Part of a small language model's weights: paired heads.
Each number is 500 + 25 x the weight over the matrix's rms, rounded and kept within 0 to 999. Layers, rows and columns count from 0. Numbers have three digits each.

# layer 2 MLP down, 192x768, rms 0.194, rows 0-191, columns 704-767
493512495517522457480497502531489501486490494492511512464495463478532572517503538520464549504474500530499447516497512490492476469499540482513495486536492512517503516461483530517515482496515546
518461505452529551528473518445516534503499541513478461499514463512513515534514513480513494495511501516463512504518611551479489509486525497512460560517495520503467530491466503535482474470472482
508568484532498505477472482527491509503495484517518550536496493503504503486493438507487572498509462463502522510527522495497544485518524517489464432505499499490486536511510494488520510489504509
473486513478497513508543525461552505493506515510506539531521519487514475498520474506507488561516515451480500516498518485544481504503533537466527534486529478453497498477480508524540507475471494
475476534484473501486524567482501471481510517478488519511473469513509511507490471514527510498496483531496484481505445563489519496481464484488545516502487536510494477501487535497504499489466500
507523529509506517519503477500525523490515512513551504493520459513543482532506513501487514502524527520498520524552390552524457487528500508482470511496496527496538518508515449505469520508498507
498506539483505524474492519516537482505513504503495489514511500511508488517515499505491458500541540470529492548483503410495490487512508516462507525513490503503463511508519475467489506449510442
477516537487496518503501510532536513554499499482467485501522500516499503521537488515530482490505567466513481490524501421503505499472484499497561540502535530460524501498510500523483485540530535
486493476508488487516434550506469486523503446500521495517491493503508529463504523478515526443504529544506480500495460492465496490514541519462532431489481507472524505506458543463511485540525507
493488482476494457502456497451476508471507441507482556505533497484475494514468527475496487500488472492523512464481558523494490522498553491550494487499510515538489508463535489500533502492523458
491473501504519473510503512478536504532505534478511510498511499499433525511534491478505497525544510510515537481492427432513494466520509530466489474492491491499496526498495514479565468507518537
496492554521473498508521496509505483526487480512487483493514509534516538490475463538493498483530517521498473524479562444511500481505523483502534525489519459531511514505523507461480486518469481
530512509500471491484451470474511490519515477487485493500487500485482509464460475517510524478467482505507531524490552489480485494492514504494501563459513487475505503539506472517474499528551479
457539529523495502502515495453487466444504484499479500477446521512536475480517509437486453450512515533469505507498504524512521514523506495512499474514457509549450485496502451506454488491530496
499443536522473504546506480492468496528496533498517548497451520515524479458517534494537470520490555525492506541486542496499525464492469455443483535519502471428542507496531527465446522482485447
477532500524520507507503459540503509496510463501537466495473480447483497558538532522469490510493524511459485487458450520515502475498441493486500510526506466535494495503565488526476488548521484
460493517505538498484494518518505477536497437501479493522536525487485478526455507493496472507539572543517484501504483464486522516505437482512514528510534504496494526502512472456506514459486454
469452490478510515491541505526491543455502510488506444491488509517548480507535492493500522517499519535469503511512509505504449484527502515500492497511506517441485497506491558512488522452495498
515538509521511485521527475468530493490510469498502489518522527494465530508534481520525513544509535496512487503482521499510504528533560529526494502512491553519488485538493495494482515490493526
515536493463501465472434464493508526496497480494482519480494498494477495472529521490498464472476482537495447529456484507507503520477498502521481454453494490507456498482531499468497515511514518
507510528517500492486532506512498500486505507511488559487484511509497523519460551518436549510515450500497493496530557554484526503513494474508508419495500499485482498486489543510467512519491539
525504510515479496458521444483490464468516534500478540540452449499525492556545498474504497543527484474494523482492501458562482542524539525486488510517482483509504517498515474497519517495489450
495472522494490538530526496454493501476526478523500497500488507548504507500445493488509490523497528494506530538508442543497476523547517468449538557499472504517514475511504457493513504490475472
476573485466503483491497502491512493451497490491479517485491507496484503462453544466499532501487521497494476552514530485438510497482525543458520430516497463522522511464491500539465495495504533
527460474517486517520530514500463481495485512486479521483490500488483463470510562465480476493514503480501524469478459529504490460507504538494477493516476446505496497465507507536474459477517499
523488468509503494502512501516503486499500542511511518510510490493451515497519462485452498511515503490522453461514492539502533448447549566471487497499516484470474458493491441526482482506496486
487518524512446503491463454510547492527499489501502558500458490502464559531457498515468461508492511552472511432488533497510512531517451494465537519489485499508505464513523500518520545519532514
469517507510497488514503507473514513516500527484476510509492460497461505501532474509497517508517508573481505519525533530474486534509501514491506526507485509479488505514475550489479483470482473
493517476455492501497485473490512475535495570493499481487476539541479559521506561497432472478488462459483507492493464536477488454499481478564439537508501514539516472454493500529482491483520542
487479497519500538500497478492467490500481518491476515513486521521483476489507488462522510466507502530497530485511494467537537494504538525499479544494491475487524540478504467437507491421484478
461484498569494535461512461505508523522492503509464508476482535507467471511482518542526528513473501493467545511508506526472481515525484476502494435506497473530471454447501455466527510507455537
503502505503482512522519505504498493505511503484488488448514505491479488529502498484493489452480508514520499523503545473507495513502502514514508514518491480521516495517499450547524462509518451
512459513455466506505483502535456496540501520524488458454456442544539511517557492499466464529519523487499532547465516519518474468550494513477489490488498510459504507493513491507503531508460488
514505525476479546519506514556447497455492514540518485499525529463537478494515478522477488521493479518484506501511495482502561489519480505452513486502512481468507484438520546499514518522539508
513518511519480505470460481495489499520516490497504525510530482516508552522497505498514511490441513485515479438522468483523494525483552461524491453489472497545489507470460500508464512472495513
488478495533492560489452463481523510484502471532482494470465484516517565478516564487491522489521480450523517491538493486505503475478499481473526480534510498532501518513508554445507515495475491
444489522546486528523473498502514468523501523493468486523459506498489515520532459476488491496491503448479524482462445513483487499515459573502468504484506500493491515495496506518493467478508465
487510521481438521497512485479493473509504531502532482505489493505498473529482549517482554548539481494454468503519481486553474514537504514477509489501514514452514476508492516487473507453513494
439491460521453513510478508489496491488498469494513488432510507534481489490476514539442457436514502479490458509515511463525516449502473486484487483456482537460491488560474518565525492522537510
504502490493513505458506527484485527497494490479508476488479509464482495468469445454484496480528500494506554490481519495461514536476463531491492520500499476459476460526512490486529508495492531
524500508486488489494553499516477493481502492500489530505503521491467514530528547481545502482521478504503503508495493540509456520462500511518490574507503531453514476517526556513487468533525488
584513502503518529513499499503460511474509449491490499534487454462463521502536500530504531490513492494456490493524479482509534496478513499533525491506504508505531512486511494501523531523493540
470506504534477494480518476482494500513486507499466482472464479510521489512513565496499541540486450527511486453512491488504463485487514461471485512481501460481504515491485509487475505519515513
500497522499516521521508498514477483496501511506527557493527493493485521512500542465499492536538487489502506487485509523504477513476532530512479504510491493497510535574521478528512483514517478
525527480520549542517499487524463513489496480479486473480505500509515488494517504510521483477469442491514509533498526511511511451487473524542508519525525506502492514500439491508553472455502526
524529448521507472471534533467468524489507509500514535525527511447489500468514494479494451477499503503512508496499461447463454507521514495477510508477521521525508543528501546491541524486485479
518480467547489490504517515479491441532488479494501478533508497492464517480536533547474515566490448523540457535478510448486535508445491489546555486487519529502486496478479496530496500539511541
522510505500451518492517497490490500436501508505454479479506487554457499448515498479519502514522523569527481499504521493478533461500502544502471514471531517495469478473505492472527488531502482
491470504507507479486533495523526469513507468503541519501489512476531536518475525489459516526433489502472537561480515489497496476484539538444498506519499493492515504470532480500528515498524552
554498507475480530437489523535526493470498504506494475499503466485464508470496452485517509522507507506464527521514504500504531485481495485468473528557505453509511500497467516455521538498466514
498494503470502494478513472488495468468511463513499523537469463475476495525514523514499472526521511505512521505461478537515503495453487453421479480518507493507495454527516487501484485520487499
524500487473487481498509492508475467531485539488476498492508522526493561496515517497549486489466478476491512509558507481492520460520510520538525530524490468471512466537504531495441521463539416
463562518517482509503508476489501520523510528520531517491503521514493476488479523518525544485475506463522514521471493474473533517495548493526527548483504491542495484451513508553518509477473465
485504500512470489498478427464492525554496503503509469524484524506483506474464571532465497510471498520473463509507473461481505497496468521450483502501497467474458476484450502507443510516516496
488459474486447478520485465523514509492494457507537506497486494494501521501513470515504540512486475529570465474490522453477576463481498455483497525543497511474519510462504492524487466518552516
560486521485473508476503482527486505485485512494488533492477489459460517515482513478461538441478489528486520502489498542464527514508489482558473501491488498524500518515519538534485491514513462
498525521520495503484528520497546520470490519504476465521506505483502502538511454491500493500496478490527437513486482450478493443468464500502511511437485486511491524521514502469484499502509540
504444539525537458501503464477484501452505484474478494475508501499507491527507464516533529520450505470496464530474518540528492490486523529491488479468479503484472514517508499491509502514469523
557521473481508456497496486514507515510506463489471507475489512492499487556529519552526500466511519501523510456525516488539526513499510498495505520475500491499527503508517469502417500485502527
438525517532484445509517496541542464511508517503497466518510486499563475497497512525448514492505507546508529523516504447478504499498488545460504521524495489480490463545514495517487505505516502
478488491477487491454507477482518501500508476507449495527465476494498521500488556523532509524485520558515484518520553473460496498522517520478506473540486502515532508489527527535460524508540478
492464461469502511492518506508477478467483472499499530493502526494498513471531499516543502539503499460490479536521506502474462531495475559465488540499464508482466499486484521547535479519510445
437494480510505528507471499463498493496490512511494509520510492468497483495500506491543502546465493537514510448484544483490529470533505493477501449502508519503504514480464523527496469501440504
503501504516531506491501504462521468505496501501470524488485541518509474482501512470562471451510506475525489483500493500502438485491448529504505506530491470500506495517509506502510474487518466
512463521498473505482509505510497501485502499529495514501516506487533473521489557470509522518510517518516496512496494517488518523552493507508475490514499481516523531503479482519479494491507518
535504500474502479511474499479471496482511480521503492494525548511506534509485479521517518493485492485527508503494524461522543501498461525488474447511507495500482463513492499467502533507517499
485469506487536481487437579475500533517493513502489482510536575528518503488431512514542475483518513579502498475510495522491510484506486463501519443539492518461513523490526447515483497502523532
515486469486498523493522507490494483512500490501522536506432532464469482510512502468488535485512505463502467500518493494519499474509469466491466581511508477475537520523514527511473501459488511
546505471513506492510469500505514512496481536479530527484517539465516506462493474531523526513476499490498495475508452495516499492496495451481513478522474508479509514468501481490496515487485462
537520489512492500484485471475518490519498518500497517475469492487563492522495495533467514460472482470503523481510467504490494533479474494466503500480524483519535465530504508508501524530526505
502472479547501491529513468516467512528498534508506508509505519434503524473534535461453490529504546479504503499500521482543458495492489539498426503546518477535515510509482528506504493531510568
478476508492495504538520504479516491469497465506475486559495523494492487515462487463535498526516509466549476484508527524518513521539478522543497447492486508499497556455452466457524482468490505
515498492511500506473504456517499511474497499485502473483504517473502488493476561475487497533468494455482502490503517488479467483483506459501484468516518480548507486466510506474490472519529474
522510506508460486473478510531544505527516502491510510491515488477487491506538531476483447494480543542517532524492551505499523505501496485502495514550510549399489512486512480524528471459545460
505520520506481501447552499493474491492489496492519539494529453461502510509463475480495492521500465513496467493480522464533422538491483464506501494501461516472505538499477520517475501505488529
478518502502504464497482500507488489488503540507494521467527476503526496460485448515527474496541469535514478493480522486510493543516518462518536493471514467554514497520480500492472500523480532
451556469495482524500473473517498519536513454502458499489508462522476521530502452459479529478471481506488481478459536505470497502511512505468476566500490523483497545505488468491464491497476477
498514531559505481480502552530521525500498490508513470476506484526487520504500505477567524522530524454491512510495485479514522498524452500490479556485502517556489495496492470508466502500503493
522542492512483495512508503536489491499505512472501493504483495505497544505490556483523480498520494497516518511475468506517462480493553485481531545485500503495482516471509490516551509570487501
426496505472439475505475449458520480556497481497478540523512495520438526484511497513532490504490547475494479476486451489507509499491517482537477486513534510504457527455426543522474507482509442
544500523479495542528468498480528468461506502521446463464509499512491477499465501550498466485508510498506518511499500475457505499487498488530533583530509524522500497540506512516485486482495495
504517505504507500437465488510501524518495502521514493528501518528497513524473476500495488528494538477471561470488493446499484540496515513503483497508480470490506516513526493498457493487484539
469507495525492498486495516504516501519513490494520547528472476496514480483482490483523493513446494474499487544503467485484512497491542503518507454510503526537451497469509538453528488511494524
485462522489481482531452477473483525521506445505533497474494503515510477493517471508520492468521519480498536491478467435499512518489487469446516524458532501499546487490519446482500508502519512
459479518525521476445503496500512507540524504501517467478519500506468486504567541550482507481497515458501486509439503503500530449463494497504509477549485487498520519457505505483530468520471503
539509445451455520518506502526519500482501525540476472537540465490491507479486519486504524504524487505507515492504502519493480492490521504505535534490501497474520475508519491527493484494476494
524449495494496500546505477495491460541486476507512477519526493473533506490512505544464497535516560495518480491519478512545472467488518522496497550466506521475512546567483471461520492534505497
495489521526505525492512516479483497538498469470532469495507493513526473521480503480482491453525515487513489516484477509544488513537470557492483539518493479536502514490535508466524489477521482
536504537484508500464492506493509476474513469496518511474501511488497490483539509515502532501504460476497473507471497480534470501516502519519485501468528470490523467536486538507489482459551452
586512457490429501476486523516543512535500471505512456493480484460507500499521456471515461536486488476476533523492528479472499496508456512476490479497481520506489514506514521524542509471505470
532511500484511432487506494492517513512507522494514504522511489489480480507522508499491485523464510493501478524485501497515493485519501497498482494522500484510488497467496543485473511494493464
510547480515479512500476568504514498473501499496495524507512462481516503508466529459545528507524510492484477524495512481503493553492492542502483499494505494511480469517535500486507482553485493
516517472503482456514547520499514484517501486488493483549475491500450472481510439522495471482520470530503475499494490506509490528491503499533489513503512537470479499484478519523538485510479460
483466448485520523500514505523491446494511509493474511562545504502454507499499493511466519474488508518500499509480463455523513499482505485476486543468485468503493453479491549465449519529524559
509538516501519527468509448543482477506489521515419525472506495485477473519507520458541488497509521520505472467467486482515517489529476527522519514531494505462489494520493566533490492476484484
522486505496474465522487510511504490486499464492492539515532539501461533496503506489457490494449501493489498501480502503538517493521519502496514502507489519483499521486484532527515493503497483
491541490497509503503483505494487542531513520493531522497501520513503526489534547496486513453501468504484483518510440486495497553478546502497544497478491494499517536468537465505476520535523482
470512512471514502531500498487451538509516469522489511508515499515512508522516566505523531571529496514514524542500502498501496472479507483486502507462517549494513493506517458516493471528531504
505481491476518487506467467510543519496501474488502532491519504462469528486537495532514494511532496486485527512487524478506511533474525495519481571515537486546524529478518548530453500511482517
463514521491513507506488479460492492534500463486480528477503542476475513535514467466433468445487494492520515504480523482529528519512497430515497489514511501515494485443499483493522512533535468
472528517455502525485520508438482509496495512499474483487488496476511488480475477500543472486524484506470473498549498509509464476484513528523463486528506516493476460502490493534484493527491525
530515502466493490544509489461513509507497487489486473473512543498491513504532483494496474484533499445527511500488515469446475483546476453509486545509486465512498460470462474492536493496476478
458515526494487526502481499491467491481526467507494498473484504496491511491532491516487491486524496482483467511500497506460499499476498529445466506445526492446518522487493499480522510486519517
521504498523478502467507520487466499504504431481535503479538482531518526521536442491474469473496512487507476500483505464485499485483515491552499488512503489474486516519484473448538487529492478
509508530496514552531477466485489486498493477493523475479534531518525517508497496488496522532527481501483465490476463484494554551524503483518518546578500509455497518502509532519506501470500494
465556480513478460481494529508516483501493506496509458529506519511484512483534516499446505505499507521522495521492499560498485549470475496471521529483491485499474530454493515472526499528476498
536489452462519469521478528447462467499508459488516498510486500496492551479512525490442483513466502514504511503520478485478511507489474471447493497505490503522496499468514523554535478556532505
547491469501502476487480456471540531479496519517511459533506448518516500508475510505526555516509487529539477481499553497494506462509538474513491458521516471511467500497513475542528535542458481
489565508468463500514507476496537530443493524493524470495480496498480466489501560512471492500529513504491510502519493524513508541502449483546459500445489487482501494520489513519487492489508505
520495490458454483527495513504482491512495466514528497496482513498530463489514482489487504529491510490502501490492417483530493488482500453500462486474495475502479484471465513517535483477490555
513509516536523514463526515501472489407505504506501504521465532468492529490471468439499499513501542458469462478530469503462520471488463472456494520506520483526488477490497503472481500513466472
469485526471521482530515516482551525508491470509513495525514495494570526490533489514555519435509541492503498556502423553485519478432501457531511527511500472436533521509479456475502502494518490
483512486562496511500495475540487497530510487518520453543501475532477463494466446548502513502526528527501474513495474537526510492533498463507477542480512495488487505457499476502577503440498500
504477502491455487506508531421468464530482503499498551521499504508513476474513495538489482498505527498534500501468498486513499502537482538474486505515507501479485487488518438531535475503508466
493551535467493511506486478537465531446510534497524503459535525476524535503511517516556535497458490505500460456504505485514505485497491508589536448506510498529514477519525506480509506461485531
500505507523493478509528496478473513538519501494484477478498516516438525475477530478514562502501530515493513509468442467582544505459523482467496508465489495512557501508504492508507510481532503
498493466464500487478494518515505503499496564523507467498473505477490493536499530485533477499528505480472465534510474507483507500489490471496514415528477495518498512491537511476510455529538495
427450471562492532486502491459483520450492524520533438511508475486514466534520515493515494498517519497502484549479478520500516488529539481498491487497509502512485505495500494504526507516501493
530455504494493453505484513488516482518496469484497511528505486471507499513523503525503526493488471519498528489486463511488451524488478478512488509494542508507526474513508508498560507435498472
495519488547518483525510521470542485503509476507504479529488520475480502490470531510493489475497503509553551499467486507527465522497534527448502501503472524494468530494471539558527515436503530
476543467475498524544522477501503526537487508516481551547526531514489555495487507525550497489507499502480456499540470467484488511480502459473534520525511529532500490490525538505475507498536544
521492510544458470469485510503478491512492520502490481483495429501491519498460512511555528498486491472498460502486514538534552522484496524505474452532510497460535539492461494469547494501496453
494517501473515496445537480472503483515495511517506552474519507495515488505522500530532484579508507539475480511442482539516531467488495483463512446490514492523492470501515463525472486548508516
467485499519496513502503505501530496455497555502485450540462501500476478514480501512549504509531535539501528513491562495476545480502532507480514550496510525526494521531492543514536497498515469
525466552524515475509544479494484489508512497501497552464452511515510472483501472553459511533519509506534459496469471487502533509505501434466492483435499504478538496527495475479510503469508431
543507525500526491476511509476517494529524562499484466502508429520533545519461487451542536562482494505522509512507513478504539507511503524531494488462485504501491467510484494514491526499534488
508510499503498509547501481476497548438498502503472514494513481519519517482489549525501477538512474486520511566474532462508490508507523480508550508536488485508509522515497517486477517455455495
424498489491510456467519470510446532486500488490534543531507499508488490527473497513514540493492476547487551507472531523496472510481486511477516516520502505454487530520482449475535535511487493
448500480483480491469529489487521497511515506500553542462515471487457460507523544477441502508503527532525497509494466499504488515535460511461516514508501537491517493507523507520482481504477500
514506540514534515506473481486513487527501473485511458495477464508492484513485494512486519466523482512503503509499527445494511464513464477552495412467491519489513551524546503522483489549508496
470516517487487476497470552495522512486502484484501526470484498512490516510513489532528470524427445449487457494475527495462498489552483488546501479534493508456510508508505471539481515502534506
552462502583548532467488510493524518518509453511526508507518485462500500495479509495494475462509514492491494501481461483530460544524461541547492505483505503498485495499497488543474547519486484
538476497543549516496531496511510472472499494484486489524513460523483527494471524497482545496516498514523494545480448517494507506522486482524471495509496492535456502489499523513487503534519501
452556491474460502490502512475530467495480483504489524511501537503515450532571503463475481504523489499503494513495495475506497490502475501505501501470515487539482488489495511484508534466485440
516511500500477473524449487507517493489508430487471469468496502504477514508512543512539429526525481515474485484477533448508503517476493493468524518516497485471496489478532473484469461519479521
492511556504521466545553519483478529542504490516480490506492488470498507491469530515511457487514469511506496506491529503506512511531482535457498497545532550492477534508510517466469530487542528
490467467503464487445500510469501478501500497478468510517481485461505486512520511484479482492462557493531501483466479518477502464495521469509499450466489508453505481462504501492504521509505510
517457514525523533512490509504510476490498533475507490500493512523505475482497506512534517550509494503534512512529510495499436492513543495507470465494523498529495507472477494497513527502533499
505512502510513452463492507515495533547507486474513479491465496471510465514508558518462474491504497442482504561492474470495474498481526535521480548465497463519495519490499473494439531513487499
461537491505480516537472536532449509472501471486496557495524482509495514486454491488541486513494501524519464502501526495487507527475539546478477515470505526454527501491483452483495500451522482
493474514523518531522520506513482473576496508497529458480532487521523505522511504473502470490465544523484481549558517453552499490472530512452522562493488489500468493516470464521500461472515491
483490508437464521545522524484496520547500484461537499502495503489516514494493521488537436483486516513554541457528442535499503574558465512452472515481480483516514478524493495515515525485509482
543486471532493542475508542502477471502505539496500494527483487522517426484479477493515524491470481515516433483510485483545540492511507519522530557490483506499479517487496497524489475516511511
517507501521512498487525484494506477491495485511494447504525490473522504496480463511507523521514516518499531502515539532521489509485533510527526475466512487543490538502484506484499513468529497
497501526517507478534487503493520495509486509466521498525473562485492518536453467462514493535491501493512469467511553495495517496449492494477520478550493534487523508488516475526465519484514537
507508495469523508474452466541488485521488502486525492500460509514524489505515536532547504521510524445495490533505459512517498508477557494600495430477508482499469499496492497502508519488461521
499522509489507569466539491508517482542495534515540504508464525541489517501484509539524522491489501520512514524499539539511507491478501522447511502505476501511489510474559523507516496475512482
507480508520511490522479563530511475504494535503456483518555514445504506495568463462495521508497461562500495507513498536515535515493500500508467511485511462529523495514499533508491471485490509
519505491459499491509491468483477532479514492501501556499482477522521498505464564519511491493508503466479489481548521526467489483490491523538465444496513499479490538558518485500490524531486523
483486502428532507515496542489511484471502478487464448480517472490484508513415466472476489474471485444499490484465504497485535474486517481510515529489480505482535497491540544477508475491500474
497486507503495501469483501535524486465501534502495503531507498495472526484514503463515501473503497477513466465518489521421555503530451536470488522534516477516493467476507530537501496479423456
510515503550459532500489498558487470508517467501436481517483498506490478519484486505478536554494491491509506512525498500557466494509479505520515473506504512511501508498504532502469518557455449
507530509464477485498495559516496481513488526494493474503482503496499516544505473505475468509483457432490497471523545491546510496478482470514495469541474486543514483489501524488496474451490491
467495500500472517517566540507520537495491529502508496497529476515494517488486529510484510510528511542526500461508535499463508502508495482437526499529510498494519506491484450485495474484512474
465504489492530482485497542518521488516511467490538507534520518526576474500535499478500475487515503511510518481529492474526505490510528514485506491482487517512478551489480570514512552510517457
545537479497504497490500485555526516517496512491481516543544468484514506516489478501532484495549531541505480508487481458492471494516501524524484481450520495488521501465523504512528485526493518
512494433523486515549483509530490530469498466499458492468543482512564474489473496457511508476463509462497512515532511506547481481530495526477481453514498513509483526528518474512550501492478531
449542514512504521507477519469482506510515534482502464530480553505472483520479459491469494488506495496518481493475516506500519510450439531525528519513500456533504526477437519490509519519497513
498575504498520477476493519489521488510514505503474485501483513496528489513482493497476550512516475431512522497473519441489459494534568499499427491490503513524495491529501545467512505523458498
519477527506523491491488488476510514503487520462478480513489511497523530483512454485558525517551494491498484470547481490468540492491469501514507496552491462512481502520509506502484536492503483
468493510482510482521484456520471539477509488472487524495484454525496496511521560515485490531498492532495490497525542505524463504484497497486446482508487551493477510496452547500439489491469525
451463529484483494543493526503470542462492523497469553498491493490525496479488493505507538558501488508443531504500526482480459536512498539493491461435499493493511482514518500513494504454507507
497515529570563493477556501482530512520516485478510504499479480496527498537495483493521503482510505482496521540490477476517521509486500464532482475482493459473454502498509516561517530424540479
511520470494518528492495557529462494510496504493475510500513501494493469524515520477540521522492475512492506499542551500493533520536526444573529449542504447510506542452463473537483493479501476
515449512529507430544508517520528491544502466492509533488507508471478515477499502506502532499543487408536466548510485435483462485487497523450519531511493491481525510466520517538498496527505532
491487498479498516491472486450474468487498510509503500548522479523448552496540510473531507517494528500531513447464519499483488461498457465520492521486533522516524472504553450469475492498539460
469502489496487479486482505509511512509502486473528511499509535490509488525475502476541480444436510476529492505498474502477469478492511525485499496551524502487509508535492426477486455444516480
478494518557530524528520506509483488486517479492507555528516478505503519448528489518581545520524503502505448491500533523509482454514500482534480499520484511510498510494508493517556490524494495
477463528497526485495502505475501504504503551499517477511496484471485503484533535550477535474516513524477547480481413512537456514523483459491530516496484477487500565545485492516474487469508501
518512507457506484510490550496484491541496483474525487521528462537489506510490480486535523533491487463547509505486506475496480453462513499559509442505485458525528467505497527499496497502533495
530468489479500509513465492481467481531489470529475523456506493491523530539527467460530526471509502506503497533503530508530510493488510541524524487529484524482476561469481513489468476479477541
501517497443493508528474481469485505477503486482477506471470488512523525465501527473480512528514518480508444489512489439510489488440490501503508547502494490516506487504545498496485522490534478
533513499514495496436493471488492473482509520475521537518507528511479486520483461520483494470447573485524459504535452488539522466504452510482467549526500537484515520474510517490494492475495523
546503509511538507482511497497505519501500519505475505506494499441508539502524540480519541535493469529520534491499502478484464478498462491498494511500528455517490503474489493521496507502507533
520511509524475519531493524480514515518485471503497514535479536465536511510529450473528483485521519452508496499497452473508522514541536480471471493544481538486440533503518527515559464550487515
502505479515442502494471565506486519484496498486508523492469461514453557530525494481493472493539504460519488534505497504556483456488502554513483547494494483519498538524590476481509497545433460
497500498471487494579497506484455486457470495494474479492506536500500493507485497440471499491480525441475502522523521481480472489469547508505502542480500498525530512501502493513462507512525525
508571483531501507546506504484466510475496486487498490519501508500589496506534540527501518456464529485515499515478496473497512489554442506528532493501512483541509466566484508459472487465447524
538478529480502473506489505531489523505495461492478494508527513474500463501488521521510456491510539540452484531496512466484512555479474506459514474492514537506491492488499544470535497470499496
519497525544488510509512512507499518490497481494486527521524499469502448513516497487520473525452528494495505460478505497507499535511519507468478498512504506523528471477455467469533513514507554
511502481440480491470511482542469486511492489513483507480485469494513530490487555482437483493521483532483504497473513428500494502508483508497494578498497481570495503533502507517480507506499508
531403495474521515557550488522493491490504486493495442506460488501510495492532535489515527514491532483500515474529501527483522473493513541472508515459483526526489510474506531494471482512485554
521540479557498486522500484513527504472499485505509506512501422531555503479491524520561519526517499477482517473510464492520488515461471520563465508477471464478472556505514487504498536478461505
519505487532484452510492487521524454531508501511554496482486482488496465486460494516509465545502484474475484529525502512501515497489490467496503524486522526508531534528486446484532484475509554
501478508497499499537513525509491522514507552498502492488543493513496528490518520481494543446518461509500600509470465497543490553512463517469457486486460482518510482513510513488528482491479537
496531496494480510481480493510502501508509496489510527517500509493484488524487476502494542476525514509506482455488465551489498492507515495479490516527474531479508495507485451493474500525479507
515530493514508429494495497503459495497518515503461501491480506503498490484473508483483521474468490510492483519523519551510540487512465455479498498521475499484513509510515492487499494493481567
541534494478502502495521515469533482492498490540496547498497511507519500534484495475474464502507537510476508486489506505528481495533491512482474551471512549524522511505434441532497499497525493
515482498505472464543492450491483513491520486514499500476518511498523494502524577484518500515505499514473470492535494459511504507506462539530500504466507478490513473491527561492465492561469515
487485521503464500486486524507491469516503519484515502536529504499492555488531489438480514533466459501461476477489461511564546505488501533516512553523510530534523521536512528496479473522538552
471489527503500495524513516474460484469508467526521515473565479493521491492474504492500491538500496551494495533496511498509495493464466439449497496515491500486491541463472503505470516466477549
499472488510517509502506497508518488472506468501532552522516517473457478487492494498521490497484491502486484478476552502511501471501508493526477549563516532512467484475504510550491501484504477